Weights of a small transformer language model.
Architecture: LayerNorm before each block, biases, attention and MLP in parallel.
Training: a variant of Adam for these matrices, 134M tokens, 8167 steps.
Each number is 500 + 40 x the weight over its row's rms, rounded and kept within 0 to 999. Layers, rows and columns count from 0. Numbers have three digits each. The size before them is the row's rms in percent of the matrix's.

# up: layer 5 MLP up, 256x96, rms 0.111, rows 151-255, columns 64-95
# down: layer 5 MLP down (transposed), 256x96, rms 0.0917, rows 151-255, columns 64-95
up151 005:406514463510512456510464457442494472451492471436459535466400480502452450463476561517502533492426
down151 003:552516584488439541503548551481527500477454477528534512599511517473480460505485443564466529579620
up152 117:489468403563485478532475471458576493506503518480464520468495509484492420473513532492508525486452
down152 105:493505524480521456473469532487511491502481483484544472516509545489560503443552481561528520390595
up153 113:502540461598439504549495420471515475514546487500486568465509543582482471472508482554517476494453
down153 106:478505503514547489560502466471470479522481532507509469541554437488538451550539551518429530483522
up154 122:556641528560484488467500525485506507514462496446455537506487521554560481512492454529456555534400
down154 117:429458520490468531482514532533478483565486543528525435532502512413557520470493505552539484484521
up155 140:500478501494510504515495509465513425542490553409577498447453451509451504453553531544465547536489
down155 143:489480480448512457445496535465535434577538532463589444503505437553429448457540556515478533526483
up156 111:459563573516503538495526423541479525437519457499475530534537462462442570458415533489547484519493
down156 108:532457429439549460573467498459534449571526543512505573480525483489562510505499491474419523480497
up157 134:473555563505558490473500537552560476506454498448493528543502553521455547436464538530418526451447
down157 131:457475523537493493513539514526543494489554518461584545521550533489568456464490455432484435467533
up158 120:524490530571474486504587523402452489494506498466527558484439506511559518465512563597525553473460
down158 124:534459525514510475427488478530462554544515509478454458467514512472454476477571479487482511451500
up159 111:509528517509536500540505454535561461549528517490501500517456496552484558524426491510452509431468
down159 114:475495514526431479478504474495464437489446489543443533536530457456496465460536461505489521598502
up160 119:469407485576493546520433550489463534499478512543483473484502551569488513485556487526457525548493
down160 117:519546513492480507572477508471534457516498492452549521486479505434552543498469491497524556440481
up161 003:454576502470498490521550565468514447523572515533440517483482494466529508482594470486525457469542
down161 002:556443506486486544537469439471537493450452501477562518568485511477451439502412462523499473464520
up162 116:520482542498523463460430522470567530579513422507511503481493509484526521480489558483502467456460
down162 123:483450488493521502457540510509499483517496559500522467517504582513486488508554445486530553514536
up163 116:515446509500447527556495515480467522517545445443490564568467516503521607546490501496478537523508
down163 104:485564492493585516481420479497554496519452553539505478515492506453524384495492549539509429512527
up164 153:558527523505476509508454500467496511495488502452539539492430471525523501498518514561486586484424
down164 166:418460511580509581527484510498489563466517525422510489527390567556457510488477483537498497431494
up165 148:490524409594544502451513535345490514517518591431517521548533469494454541443505507521496543525492
down165 144:448484430504510477481544592455455503504506548416457465515502534515511523499507507422522466450513
up166 003:549564499550472543462572537520507540482527524486535480538495491501543542554504548520505554500560
down166 003:453489435483466463592480499582525498513503530489539491448536461532445490466469486555480488484480
up167 133:492508486509593564472528565503479410496524495457445563470466518544442540491562492492461529464428
down167 137:447480568529468404456441476507540524512525498472534483589516528491517450488452501438474504532648
up168 113:486493483541540488531453551512475508480491547420582552497472570523561503443528514478428512498511
down168 109:494484557507462479493528517493571518517545478509456485494472448437484535496466495440597472476489
up169 107:463515482552469543542524393458446537483523484481488445490457506552512485491498467525483516484583
down169 107:534528542533515417509542540475529523522429504491530565532593497352478521504514530467481486494456
up170 003:528520468471401507396494406531450509510505496486501466519467468522470471528469485491465549454491
down170 002:480440501553532507490497476442540496518507496529523466465521507492458459492513462498552489546475
up171 131:428492525513534498538505470488543570543494552467493500532494474599505396521506502493517566432457
down171 128:538542452468476546526496442527435427469502455540494506486519554488524439474564419492455490503470
up172 114:509511482514446481508489530489497560550531541504478508477438576576468437472535446561521473564500
down172 120:463521570498543527516482452542544469463507464479562473558571417445551527529411527498449519481442
up173 003:432467473510543424536445473453500498465497481426504506492441503510433435455516552572514503520410
down173 002:518498568449481511440564559465507460478433452544469541556492503533511479519471500432438503501555
up174 131:503507486547536603504540534466487470520446522500502430512470515486461484495467479549484546528512
down174 112:481527461460530463475527523504524412523544473548520549552583547452414515496485567519556486531484
up175 121:595530487494481533523488402425553511495574524507498495408467477521534438499536490535541523418431
down175 140:456484509481525449554463518488498539444456478550511540522520469476515624486489467503528479493465
up176 084:619492484575495453532428550483577473487493525483491578533508515417489490502475509485516490587488
down176 069:510531477489532462454551538552521547573515560537479408482501536511470487459475450546479530394535
up177 008:567544506524512547507535546530535540540514540513573517553552537531540515546538543547549521512533
down177 003:453452448426465428531507461520480522479529507532536461478480459466496518485472501499465435483485
up178 004:482541513568563468513522505489543471536558520488495620482495507563506457494554584540507550514474
down178 003:529498566496489558535472493457567555471455528556556451620480502469428463520523478543469484559523
up179 007:519541534469489515521545575528507508530533512546513511513541539483526529524564455476518479497592
down179 003:537434481481540520489433425492502427480509540477502519477483470479477490523426536450492467466413
up180 121:543550511532520530514429535503536463491526412479440527508462468492467438490530527513428502510446
down180 127:515520453444430498462538464478481498464427529555545560481511532493522430548509432506521522500481
up181 127:531518592483492467546487523486524569498585527381501504494499473572484512523482565543548499465416
down181 135:490427462573519503489447505552441484511462514513578551514508547501530556497491465486536494513513
up182 128:538557514563495484556468497471557544506521558466448476520521469484528581550433492578509506505407
down182 127:502533498507415456496556560444474565500439485568550471532485510448529505488506489451483419478456
up183 004:467490457475458513462520519468486436468452518499457445467521477447514469477486458445469439458492
down183 003:484459458448463448587497445587510567521530529509573449444489483500480512475482521563517483470479
up184 119:503566481554518498528477434457573509495531521514558498504510492523447456420521546554523494490512
down184 106:518475477562550474501415470462457478547554474476508478509508525508499477509394460506525531551512
up185 004:522491463469463552496501561532514446491472511539490499482590508484525466493540467484473430506560
down185 003:493455452455493437536477416551486551479514549488561437469482476492483513500499575509497487459414
up186 004:470610581530536553540531509544511504499571495560476508561482492517528545523530518536504572512532
down186 003:508463488595457533487468481486502440463453487451477503473506492484444393502463423506496528465497
up187 122:600505497517488526549496449508512496579440544452500496489464492487476445472454572518533538547451
down187 131:423475504487491472520495528524505537473525481518533531522553515406495540527496517557449485534541
up188 118:505512452540504581510474515502508502572543527552443479551526503521465439466522507492446540515447
down188 137:509459512460487452504481515492469442469465496561481598539470573528525599504470463541533491507491
up189 004:453543502452469478512537540482493460531537520524460524473515517456507512493611442464500466423548
down189 002:540448531486538540512469445466531496510481507535528540555492495483478459501442502499537453518493
up190 005:493462452438426484452520471493458468505502463502471458441487460450496484490458421422466432454529
down190 003:500454424492543500550448487519499510504522533457499462472507506481452546478501493487498479527457
up191 087:491504558554489432523453511473547506547494498547538494463537456469536516528532491527441545492532
down191 079:527503510455526522539542489450490521518552484486449536506534495508399444466517530453493500460518
up192 007:519594535532527547537533507530539530550545515531523553549493504542548550538529568550541588542509
down192 003:522483537515462579490501559475507510448514502467502444514502508464456412446518428529487517556593
up193 004:477519505535518497480459448470528482472472495440477530505459488541473458474481569539485542499406
down193 002:492535577529467522499568495461526553541493474552551484542485540503470450499542475572464508544587
up194 102:546511467499510488547459474493526471498571449486549498511541521499455452563502520508486552419487
down194 103:531539516563451499550513495523459440487496499513501579415512543439542493531507464518509546510578
up195 115:456503556523567468533400493498529513526555507492529590499533508545506571481442505476494445440409
down195 100:528445459493528498477486500522475506540512481582481474532577550416540470463480517471430543519586
up196 003:569464518523502489428469413515529531507476512473574484544538543574494507515455524522500552584446
down196 002:485510526551546505536519516501510540542515491512429447505466500456564619514521504513500542560522
up197 128:493559467504503433476509492539479418446502486502424568515496426567481517493459494552531516473493
down197 121:524506576529516537539541525481560534478440467478542505502413568478492509411535497470539456434522
up198 127:494470509519504485456485571452516436483581503445570557508448567586560501498418488542429556501450
down198 126:511499500460518530523480519468438566500482468510531546510542502456491541485498444504602490557532
up199 109:477455518502409545465491571433415555504503520498474434520482412580503513531518540506415546520486
down199 115:526471420457495428497499480517506495549463439476508549467478555571573467505558422469480416517513
up200 003:480564423463435532427541464495496434547525552512478562513558446490516515495537490527460537428549
down200 003:451467463486486523540448429516493511431491548492548408510457459477418408473488522516505480518441
up201 132:505515475525538464462455453484516482479530541549475550506517460513502476412472543504527492427466
down201 155:443503526533447582519526467551520521501449468479502431520512482492419496471540523467532543465462
up202 006:517577523539519522539547538516512535502539513505543519554513518527524497522539555559546571539548
down202 003:468470544460487542512471530535556443457528512490498498509501446530469475531462499505489514494520
up203 003:516474455504424491453529549461534514519428538409584456487520520510515464490503537519560514488428
down203 003:459471480403483454527504453521476516512516510536523453503448466419506522480447498521470443495538
up204 117:497491491550519505511537439515447491528544530484497495501498513505538516524496540596495548545544
down204 124:564559537461480513479434514496529489512484483529500510524514474466412467477545499463540452450444
up205 116:475512512454589478530468444473424439494520527521436522487522506540445539464583474540489534404496
down205 115:516498480577459460430485548498510549472453532533497470553473526486469501544443537482479471546572
up206 003:468563447499535515518556590443498501444522513500544537481471489478536504503512606575538512513549
down206 003:496517541483470493568539516552564486501543522488569490569499487569506462523514541550472564537551
up207 003:566505465467489565492535600497514518481454532526518458492551532487569514563509496522514466500541
down207 003:452478431461439410504480444530459469485520493499555471443488471484501499441479514506485459464483
up208 126:514485501529583541480467528495596520554485510472566447555448492496508462487403587553481490518429
down208 117:547485441473496435507480518531471510474459552451498453459554384484415492477501566421518518531505
up209 125:509498497448533458460466475452444529485535628506487452463462478521490518452564534497507544505492
down209 131:566497501515447527564484438522492495490452471498551539567428554570565412550468436531495461527505
up210 120:530477534531500537525441500479505461529553441447467541454469474425429527381553564530528518544474
down210 117:531464493453498473503506526491540502515452498540481457504537412515476533524474444475436488502497
up211 110:503424425563414505486507445482517495514508502487497467454529494502495545501487498562455449565487
down211 098:511528534453480508525546479527506502547489576480467527489488430514540469523505513511522449482495
up212 005:599497488489485551493533553536531529538497522528582496537580540518545527545531503531528485512557
down212 003:449466408438475404521467447533453496476513511500502461458481453476507535468476520478466454470428
up213 107:505543471542543504579434412494548451473560524525517432474506507525563496458470507502522521490483
down213 101:512499480482436491524521558488543465511511522480456489493430518475479479429516498487517428481581
up214 004:453546459518529482495509473443530485481515500448524551510456501542494431485504601560554545535437
down214 003:489463597406425541529507522489544533463485465554532445557471473477450487501505482554447523568584
up215 126:526491463435402466518437495549465495496563546452444439504516493511464467522477552469442543484486
down215 109:540544562445525541493546531481512521418449543500459461411489471534511439456448491537517442482539
up216 003:509458525537515503558480598477526575481467518450590482520502560521507507515527549534561515561457
down216 003:502520528435498455453564514539467465548516467513499536518502502467574580497453497484486483488539
up217 003:478513447449473538530539577452471500430530439494508482451485482466523432464473529493542473538551
down217 003:509480514469468516535464533587547469490523552503546484512516479564461501548507533507482539496530
up218 122:492479523510538475470485482546530501601554458550433448522525459519522474489482586502449530474487
down218 132:491535517531465583456487504466501519517535509529546479502455510524488474501502496509454524546519
up219 116:464490438482498520523461461530500556563604519536451449511517424503467409474449554564468532465457
down219 128:464460519490516495565488507460463481545488506482522503521484526505509477506515450563481498498507
up220 083:517521514496492409508501454519479497528492512523552466516450448573588539495420536524436557423494
down220 079:510509485484497515428501518524428457486490520490471447499511526440429511537547452514552449551451
up221 130:520522545574554512586477519479481478536595562513421500496539506584491468417495511474460492513493
down221 106:459420523507547502476522470567470467487523484432554524446529546499574487473508503493515453446530
up222 131:555431514523528524502385479488563530502522505546497466495549468478491482520506488508547505480445
down222 130:519529515486507504514526495480482450462464489492461561473571508494560485531536520446574525472476
up223 127:471535424495564535521434496474584489592484488494505465528507421481454506480442541495482585555503
down223 122:426477486478524473537475522490514494496536538501506513600489473454534544372434507519425442515588
up224 003:537459462455484524459491524498505455445480450547471491453530482474502436496466469489455417504566
down224 003:504440441487452423541433432513499472453468537451534434470497470515429484498511536520464484450405
up225 007:485491464499453463426488400489475464528487479467465492470462438498470479490453482490487505459454
down225 003:490481494496508562531464512439499554452489484520522436510527527461433450448512472513518447560501
up226 128:490468470552534434447493478426532448520511557550530476527500520509559538405486530516542526568438
down226 114:499511539508467515544536563515469472493543578426480539508464472488526450506590439542489462439474
up227 004:469477442501489488478531555438472478437459501454470438438455465462517458481441513503503458476474
down227 003:506519471492465459578541524583534506534553529521594506508519526542519509492509527576489497483560
up228 125:530584533556472461459485518503445518470517532471427508546517437462517494509503534574580513562496
down228 114:470510434527513497491533481539508502511451501555505483471477557592519534528515532410495495457496
up229 004:491500475464433545522519553515505427520498481552453472454550484465536495487517420424479428508566
down229 003:535444453438504498528412433571472527461509551446525448462498520455449506477491545510502496465416
up230 120:479489510533510491478486545435503481474514501495481541462525498526511470529537498596585524568507
down230 121:541498484541437527496482476537512550488553528492454458528456559507490435428519458497451498470491
up231 113:518484452519476529458490401443555520495496482532451464482489563474457454446504542514505489520505
down231 115:532616475530489485536478572529499447502557508432495554509514375516476536552488480538550516519427
up232 112:515473516477582390541494435528449494522572570508570492509508472564514455429529508507483499489536
down232 118:526467530557501493484508536504452464451481430451442541470517532493488495577572481509539510460520
up233 117:488489503606424512491488530517546486564542530491526539499561508519490506434509541473462548508514
down233 108:475454536506498528447492453493510464492492487519535487533536444512548572515454429499494540477430
up234 114:462529483525525578437466429511604526524492492502460499468488493433425525528525577487526512427453
down234 120:505505513580547461556497499472441549476544503542532459448504471491515454534390544546526521538488
up235 117:550506483490484413457500476518520470582526458468479500515559405525504502417529543500489437506456
down235 115:500512569527510546520513570531484472558552458507528507548456537499561538525446463434534489486512
up236 005:470448465450431450423498457469460474500458486464476419460481475471464472471455420460481479468461
down236 002:495443457494520532476451493467508463494480504513438497454463514465535514486456496464518469504478
up237 123:472479475535566469448454527519499532519527534532530488503501469478446526464471535496463576563462
down237 130:493477621474469501525526510523564496486528495498482496508518450529562475510502481547471464484426
up238 128:490534493501435531509497528504572509517525490557569473481537517556395425509457527536511534438460
down238 123:597513558531514538528463479461478460464444572523449467477459509512540590527581457452492508485497
up239 118:529534515558506471561475498388593534521482476520516511548398486518537519494539579512499534462500
down239 109:529514473431493499484467523587472465499417490579504559514587537478520549475472492490532449515525
up240 132:513525420487555497514618469485524448501518525576452542575490556579437457493537492498522574536466
down240 136:492482540560508520458478466554492509468406549489497452450486464421515527519530480478500470518512
up241 118:529471563534533453532539463423464550458490550505562488564519450514535537538532533486512582538525
down241 116:398473516469470500526454494567460523469449488508398488495568471434515503522482523519545492475509
up242 122:582521473483560434524462468496480571558579565483416524469536471527478448558491507517487562590447
down242 130:468524528550494564459456476465535502488502504509487463523518512530530553475488546540473530468513
up243 005:533515495519502573533534583543516571507488540513564470542547540500561532530552516550535522524544
down243 003:477519444478495418488521503598482483548544506532525502445522465537575539494489540508519482458501
up244 078:517545532575518449466542497473485524579491510535547493542448476506552622473429565559466543494520
down244 078:500433498488479497499478513530465468485498482517476499456492509542519482524548456506494420516455
up245 003:415529482559517442505508459472475537466530469412516528463411446504469464497475594544548545522439
down245 003:500472514448443490504504512480487452466442470473498469553492498465457471473445441509419462524565
up246 102:568488490536583502544503505442457451516499539540513567528525536518445464530477435505508500538498
down246 111:487528493501500509487558557475530505476505534454509538430485495555468508559552465508508489484511
up247 108:473498493571533545439432528499510584531518453463516486557525513502416489476556572483432497528514
down247 116:548512521463548466540607493433448436550499535484517529507443468506531513515514490559488514493429
up248 006:565535567501524517517539548540505529556545524563515496538540538497541547550540458502515488483578
down248 003:523480440561526530505530462478469440502505484464485525471495541549497479499461485432518426464442
up249 103:553574516580512498467454492468483511489528575556518452499482490465577502509429487595434570497518
down249 101:420478469450503528518541485482543453479526461443483526490502505506425497503527489468585475540462
up250 111:487554527504591572494484464524534525491563488403499468520506418521510468478479540473511526525458
down250 107:474394526522515447467526458483436508541529465580508440442513492400444505523482454529485522527575
up251 008:476442478439444470448478484478453464477472462497463446450487483460464463461460423440459445458514
down251 003:530456427579554497485464444458517436493524540442460477489461473485499513531470517445512497450427
up252 007:538550522531516524516570538557509534540549546536540512527554511503561557547567498511536502509563
down252 003:471496462477545486604494477565513542551493521532554509492562519518493545467487549519548467489461
up253 096:494480558553483451467498490480485459492588483495511551547532434586518492476532508536475497534520
down253 096:482542516461543520508573546518531521483426510458465464545480518468506502535478487513467529513539
up254 006:458476490516512476465451445462490498468483472439480500485427468510450461473446542515500521491405
down254 003:500551539563448500496565551457504506494492466533483498534519486520517476501525417500443500517618
up255 125:505530547518535534504573501474471422517509561550462504510459486577575502453471513513465495480450
down255 127:502480536531483483535476544475425524542525457437490486454497483456494519449508541440521498535562